Each number is 128 + 24 x the weight over its row's rms, rounded and kept within 0 to 255. Layers, rows and columns count from 0. Numbers have three digits each. The size before them is the row's rms in percent of the matrix's.

# layer 4 MLP gate, 704x256, rms 0.0923, rows 638-671, columns 128-191
111:124074107127061161118133108094168131068168092119137082130145129151127135155129097124134178090095100141161108125139128163134144140156118125121094163118116152128146092086102137124076128070132112
100:133139130100175108125082172133094127119084124085091118074152152067121144108126159127142160139148126113151174113093131117121120144119149136150155110167161133146150140123101136192111134145117142
105:109114103104101123098142127126127137150097145156114136136123152132168095117181130136162156129146135119148158117131138191164156123113144107138131126096081187143150145148108097094131127166115130
095:148140128130153070132146108143114126159167116108137167158159061134110082128153134139147109128175116121131160109124134092166182144118110116120142145160097148136144140145147135122152121107121100
094:115154124069125129149167149154122128137093117126132148146159136128134164111112108113120109128119097130138116144067090121124137152130093133126137111147119144152139099139153121156115109160134149
107:133109079121134100108075099098151200108110147150101147130132099105153117141108171166164115120102113107077125146171129105155154113118116156142171090132169144135094165128133131127096145158119092
104:149154127100144116102162127172135130185182150130129136122131172152103144122128161135125149128097121138130105112123160146066124145141145104155158106125142136119127094144104167133185129148153113
106:091113097113155159117137109116118168079147110140131155078085129115127141150089085160135161108107115172142137104124102106141146130100085122150126132100139106126159128151131127164139112135132113
097:120184101106134103134159132109159147108128146169113150131157149139148142166162140127110187103126157120087115135095156115116132117152132163102186142123142155147137135095138101132092148131088065
103:155128126119151112119134148114124099095140119131088132172186124142119138158125128129148116114114124139124114110148125158121087136130128170128122132113122164108128137130058100112123164124131145
093:102148072145138087096144137145130165158150111080166115137076137116105158153134135126135168121125164132136127112130118064118110122147079099109117136157118093123106132109120111115144104154117097
096:128135106147122155177134131116170156120126144090137120138142129114176124136173151173096131144079142041116142096116097117111085160148143148135136082161095128140143140103158128112127113120092173
098:153139087180121137161168131180088105120113131138084085120104144140081134157120163145092124134152119100124113096108113129152145110123103147132126139111127115123155176166107125124146099116143092
098:146180128146130125180134100132107106113109186131137061127123123143111133128150119142102106153110138128151163087172145109122135173104152134107139136104177126123141100096097109123162131140182107
105:143091152161127096162149130164149148089164162125152138169112155084097084097134140149144154146115101118163128111131187165127132112163176152095137122131118124131125113132142104116111149081171142
100:157133114139126140094179125126137125142152167123149098165087165123096112164147152139166144131108085141131168125083131134111143123134149115157105165146126145107100127126128147125115144160110146
104:079114138110124149154154148123139095155142108153131127127126187123162113162139114148124138127126083162149108114102093093160091146121125131119120131123141129161152127102119145146170097125124143
092:130161117119155140125158145101120126148116126127128109100122163120074119146174127135175143083130148095147164154124128137080148100099152137153183087172129130108173086140102120131117138155088157
094:142146087131116108157139089132120135108135122115106098136132101132067122153135144131139165107131137154127137127123140104096137148128108138133171179140152130168084135103154132098118144123133121
103:184127140125126115123138086141126165083179133097122091159119147113092104121111200162147163111111124129133087163164149096122094150161093130170137124112155143169128098152107086089092141122163120
098:139127127118132054107124126114141077116131103139113098153125150105163171106096130118146176130172132141137093125148119102097136109139158168113126120096104123096126110125157116151153195132165121
104:129145110135137107151163137103107134135133144134092139142094148089173145167147153155170149142153118082116162111119124115171168176144128118131140131143128092136154123130112115128160146119149123
090:151105152114101120134143118158108119152142113149128133143133113147125155108135131120130069090098130114144136161117135120123127157110109127145161167137135105126169113099144109088176093125121118
102:141118069133133142166149106105140126113133113138099152137118121088182167135117133181144137120137082122174167173106116110120142106170121145172146091135080104100146120138128113144106142174101131
097:129142132097093121097153137138148139148144140104137153138126130139098116134086130132130083181120101087155158103105120129153119125170150111108102129171151116104106114140130116124150138125125101
098:171108144132141090119146109147130153085144171103143143152094141140118088119151141143165169156113135119127109131118130108090134135131159171093070116120123157161129107126119109095125104135140122
102:124117134200116107094127132140098185123117157173156119134114169122109129117086152171130151146127129136129099090142067127130103126153144167148126154117130109151151123142166126120116135140157113
096:127106175126131103112139092125151118103114106111127139121130106090135110124119161104114102130121112122096131145143132115118092173147123099074133119163084099113126115124131098093146130096150111
104:116148140067116114134139152126121159154166128128136085126161117145128122135127131184148106150150113125158180107124103125149115109176125125129176127137115115111096126161123098169144153117116103
105:126130149129112115143122176128155159118132140122095147122114103145141110148119119151091162090127144165121132122148132142116095143096169123094100141170133174103163154091133145128102119107115096
095:145109153128104086122130137098093132136135111135118130149149104144130123126163133131114139164094100107138136120125138136099122142082118142160095163106095114136113127116140152137119126096123122
097:148119114081157174139145196127105100148109078066108157156153119118127137122133130097117094102118149114125135178166171149135135147152091120128101134123137105137160107174153146128136126128122157
100:152149087105103139134136142142133145111116122152164165158079102147132139112165127126136144130125091135143114133127136143161120118104121119146110123130142158116131137146116178129181175165118145
103:137135150113100111117111160112111121139139109144163107158132132131059139151131105121164148132133143151176149158167138139103131119094093129117076114115126080141153063128135156132152150116144110
# layer 4 MLP up, 704x256, rms 0.0956, rows 638-670, columns 128-191
108:117142113156128138124140132154128127129100181147133080129134158169119171099103145130147118140155096148155099116106157132122148132135099149192121107112110115087150107138116106147184180103149138
099:152122161148106124105157074083128121059114138148157130086136158117148132142121159129126172116109121115124128132153091123128102148154138119157209105143111153113126092110143158167097108136130120
105:141112188131134103113109164158168141094174141096163137145149137156101151121087133133120118113123123124167130156149128095123132137149128117079121132148178147070130163115108145155106138108154138
096:119119091090172146139127125129161092134109107147138137111101110093169143132135121139128138108134085128112091166148131137112163119165102107118118173141128128095097154110166112150146131153170138
093:098120168129138117126114183160135104157126127068122153128110108084106136133105145138115123148085133122123135191093110098071123119132117113126108105159095140152139104101143172119114105135118146
106:176143135120104154118103084137095119096161127101144102074101169145111109109105117133135094133107143073135140122121153099141125121137148163131147143151132126095152158103124087175123145128170127
105:133150067149130135112127102140115138105138108138101117115143158159096141150128098106138148124118152168118155122125086145163156140074081135162132163153115092167112124164140094157115137127160125
096:114124127158147128110054144146142172065125135126152124131147143122126133083141110098107105131125139101106135120095139165133149148142110147146139118149123196117124120089110118084134116153126100
097:110138133173128122116124140130195133120089132092130147116146103167124159116118132134128095108128118143142116178108131152156105113071127135091168125176115118138144098089112158139112144096132170
101:121152120147164168142111121118165113139126116137149136103108162137138083104144113110172101134113156154128133138156151146118133126103119144098124112167141119116129124145174095123129132119104148
099:128151167168112066164143133104147110122113096146138143129107119130117178145192146116130129145116106111115074096133140166147097129146173100124100097155138092113129144145090149101112178113167152
095:164163122113100092102129126177124115130138109159126103145126159116101178127130112099126166124142094125110119138109133112144102119108120136103121123154100145138123112136144123150151182093163165
103:113103112165118106088074114154069096116126134113140081150094109139141135127098138115137117143121136160149119099157123125089128089092088096138121131111103090150120114173127126094146126149136076
095:128151158178169149119144161136141130120094090163137150145118164144162092148104092106159143138108123100094155137129183126127148168149106122088097118129111113126143179087146079135124122126142112
106:160125103127149195149151112153107133132112117108111108146131112151148136128123117127155078117150192127169122157149160160128140101145158159113160139122073142120146122027190099130159120138148135
102:123128111105094110106138158152111103142125157164127110120105137157165116129095165099101151131099088138116144137129140114136138115100157106152117094145130096098136131120169148154130183123156091
103:097161166133103128160147143164155099135156123154127112084144154130121138154127130111156142115140096118145132109123110124126113140099115132125174126129168130132142130097149106107115151138157165
096:191111123097133107130144156144094114122126150144142157116132113139123113114131143168137181094180126106107107097161157134138129151108143097123125119137139101122094169121079114130093143158126151
100:144136120119113117102137161089133118168102149158162111161138141138092106095095115146136100122112117100094113111159146110165117156101160134150110119141133147061180094130095130164170127162150125
109:105136135106118126096121159162163117087077113112158131113125123135125115128113161056146174140150085112147137122122160143124135108118146101122089137157083096120152152132109128160123149122135094
097:145098198110078130110158131144162112096150181110147126135114138173188121131128163136110142116123103141112103060108102127110102120109143142133124110109140091127108115159128121077137100125160082
113:127126124139131120128135083126139134145116176116119147128111137114127123170149104123139125088149136118160144179103184123118157115122127114135132169108122113133028094099146169111123147116106113
092:122132141169098108131082146140076115076117140116127140113129120118148102105122135169113137116127183136124157117098135082089116134156123156116136155124124114118055120089095101134128064149118117
099:128116133138146109116129124131139143135146075138099136120117095115145107088095115086105168121151110185110107129139120143155122151089123126142160166146107107136137086144126146094116125129136106
097:136122143150145141105102137101185118159115111137116155105116111137106140153118184082142154122164170148136161106129139132149153162119112153124126156111142140156108147091106166144141149141106108
096:120094113138160189115160123135174170102130144183118142142166110124132162129180088119154197141123126089151126117170141137149143167168119101132119111146103131129151134123105100157127175162111137
102:115138141088135177126106109160146099162143165147187138117129137130120077118137093103139125149138109160143158102093107127136149161090087101122114126097101109126137125088173120149168100147119124
094:101144109133118121143152159136129105138110134114136111106137158135115139120137131088141089089170095128126159110124145140134130120105175145147107135101131142094111140131167132176130114138117110
103:142140136140143106110163146104130105134135155119118133131132118141151149101129192138118095149130165133104128126105083153129103154146141163125119109085110159131087126135127119098069139156113171
102:129118140179140123105161072104122092131166133118164103150107125125147168160122124148121111147096152112151131152122120129125149121114123162137131153120124150126079109143082109140133153135075147
101:098137150112131113133123128147171124094111134159149166123113132119122090151134174148153187155132154112125149112081155165106152152126113111157128095112060161172163123085099119160135105099129127
097:169124124123166124107168161102173148137145140163143136156113128145144104122097115110118116120143115140105134105145154159146115101099140129085118111115133114121118137151112159145143099139132126
097:133149146111125130097141135121118079175070145103077093172116128102158109162076123124137163114110112095127076111119180108126146121093153094105115114156119091170172150125112141144147121124151154
# layer 4 MLP down (transposed), 704x256, rms 0.0803, rows 638-670, columns 128-191
111:143131143109114131129088134122108152148125121126083119092170142154126110133155133172120130115120072133121136155125148136168156179126134109062145094162128093113104103127086092102107153138166134
105:114123121123144137108106164092101136153130131144137157153109104120176064075100138117145110132096137116135149127128152139158126181080127141104131137126118109154117124181163143095129136121105112
096:144100155107115118135138137164121117178115135133122104115115127136153160178141139149134137134145150132156101128132137144135115141113116133118155147127137132120125088130150172123142148165157127
099:112148120153146111119137123110185154108111093096120133169135146147129150113079112145079117148097132149106159132153104112102137084108140125135145153109176113172109185115086123135138111118141133
095:166088123104170126108116139124142101148137148120140137129151114121118121130138125113099151144086123113160155127132076142069115145138132129101096119189106151128118124104114105143092129147130148
108:082124137166120094111120125135165140115139101131128103120098157143144155157080122135110104117130069115136088064122125129132102119118138109172171108170125155141133148152123140171108123140094125
109:116123125118149121119140129176133131152164094120139160143098131157094117142142091148093158176127151147123150123113132130135143094147101133143110166111127125126087160133152084146118100168115152
105:173131113169123179086146125189144090144110056136068137155131129154090105162147170113115159154140136083110124148143122158115112110094107149118139087120081121138139146092136155089147105131137111
099:075130151087132116115138143122140130099122176149127154145133127130172130131107132112130130096149141123097151160145126154181122121102102119117182127143111142130147127074119139126129156141163156
093:111121129144129110100130121083127086122125078103096163111098161143142102199123111135128157135127119127128114111128128168134124134076093102144091115145122141136104094129108111136095111123135113
102:101131138140136096104136087101104092122103155137120144111151146137089082167142097125076137076101107081145140153114135131149153116132155144129123103150152108122099126147139118153137073157124123
093:140154127165142152128070115141125125137172119096160130123107104115129100147112105123128107150150128095146091151108139134118102137140195112158133142126090141133139136114131097143117118136110127
101:115136110140125104092137143106134112148138111093113134134094131107173135146122143111156106148077125139141165132153116137131112097148164091150078057121139141136131104116129146167154169152136135
094:131138136142126142166135070115123109080138154129098122149106128160132099124110125128147148105157174100104087200119115118098142168101189126085177127173151134094123119088106124118124108125100134
105:135160143123106126114113091097146172107140131121106087118121150103100147104117115178119162135134152130109109142158116079107135103167104107108172108132129104127139124193088140095117153109121096
100:171105126203155087089160127132157104142111115138149101107110155150091121110161108150155142101090135161120110116115107109123147125100132098148104122131141137122145128100119120145120070109105162
089:133124145132103170147164136099164116159135112157116099132133131115168094121125141130154117149127149100110131085106117131127124144116116113132135136169134166156095121123141157152119106117118124
095:150096169109120119143130129099166126130124130103093164161092154163107099141111131155167140114167134159140104102097111119163122111168118095147126166102131136095147142158156103145136105113120119
107:115146122091140142151155116133122136113126160122172134079128127125154138156119134158126153080129105125168151083089143144108112127115063166138123118099153185114069119147118100104123108134119162
107:130151140142121131115109129127130144100114106120097087126179138190105144109122099149158151137121144140106120161141116081081119109155117118159157162169118125131201118154116114163112165145076147
098:123137162137133116113107150107179113149125090122138108110099169117157151114115114105080111126097136106140118128091091109107143113145124079130159110154170133148117117114120148161132150079152154
109:180142101156148130128134116107156103121098108157103113124125166138111142171106127143158178148156134144142124110119086132087130137075140142141159139115118117097141158109117109126101137075136116
090:135097103160079136118119105121140148134125123147118107094142098112129141122135118109128175116117068084122095097120146070153123126148153124106109117147104162111170108132121096110116133131151136
108:084135104151178134155149143123133156150115080111121155176097117117091113097137193125115177067131121122170178107164118125146133094088125129146112127090127126145129116118128131119125154157124084
098:120167101140139121133122111135065121099140189122156152138146116142119120105115079133179131097103095113102082135130156116086073156140126107161103128140144146120080134124131115178131118125171140
102:102148142157127059156149156162054108137119109151093159102148132170125118124112094137126136117121148153136136181140111132139157088106151122159115136152143117092190161158134135103104080128138135
100:099110154172115113126104127069147134158100141167174123115134125118131157130092100158107114161131130163143143139085096106110130193122109157106117124097135166159140132127105126142084139138123145
089:099086119138083092147119177136143106114097094140114116104113138121096205128133112124110104149148162123188106095145149149094158107093091124138120170121124119129168127153168121123136122152144171
100:095112145108124078126135132142174139143137161097144184134146154112117119120147124103100139114134137139100143107127142175153096130068158107143132122087159122127113103152131136121171137162164154
105:139083123131143130098142143139086119139173069077124120087144165190130145133070131137105108105142105122185143171117153122114129103141180128119134113130067152155115129150100072113151159099110173
102:097105127130124116149129110093112116142171113141147138129161120120121133156128149121172123129160121119122155100156063182126139136120100103136129128155107174173090117121085158114125143142140147
095:110119134141142137114121100178130137104180155079066131123105134112112114131143104108098146119171089136101123089118116110154135118134116131159072136097153123094155128130125120151101121113168116
099:141102112124111154114162154100120125139089148139113161132095111129148121109118135125102078116108141092141155144123106120155133108161141113118169156069075155098142183125094114116153131147149149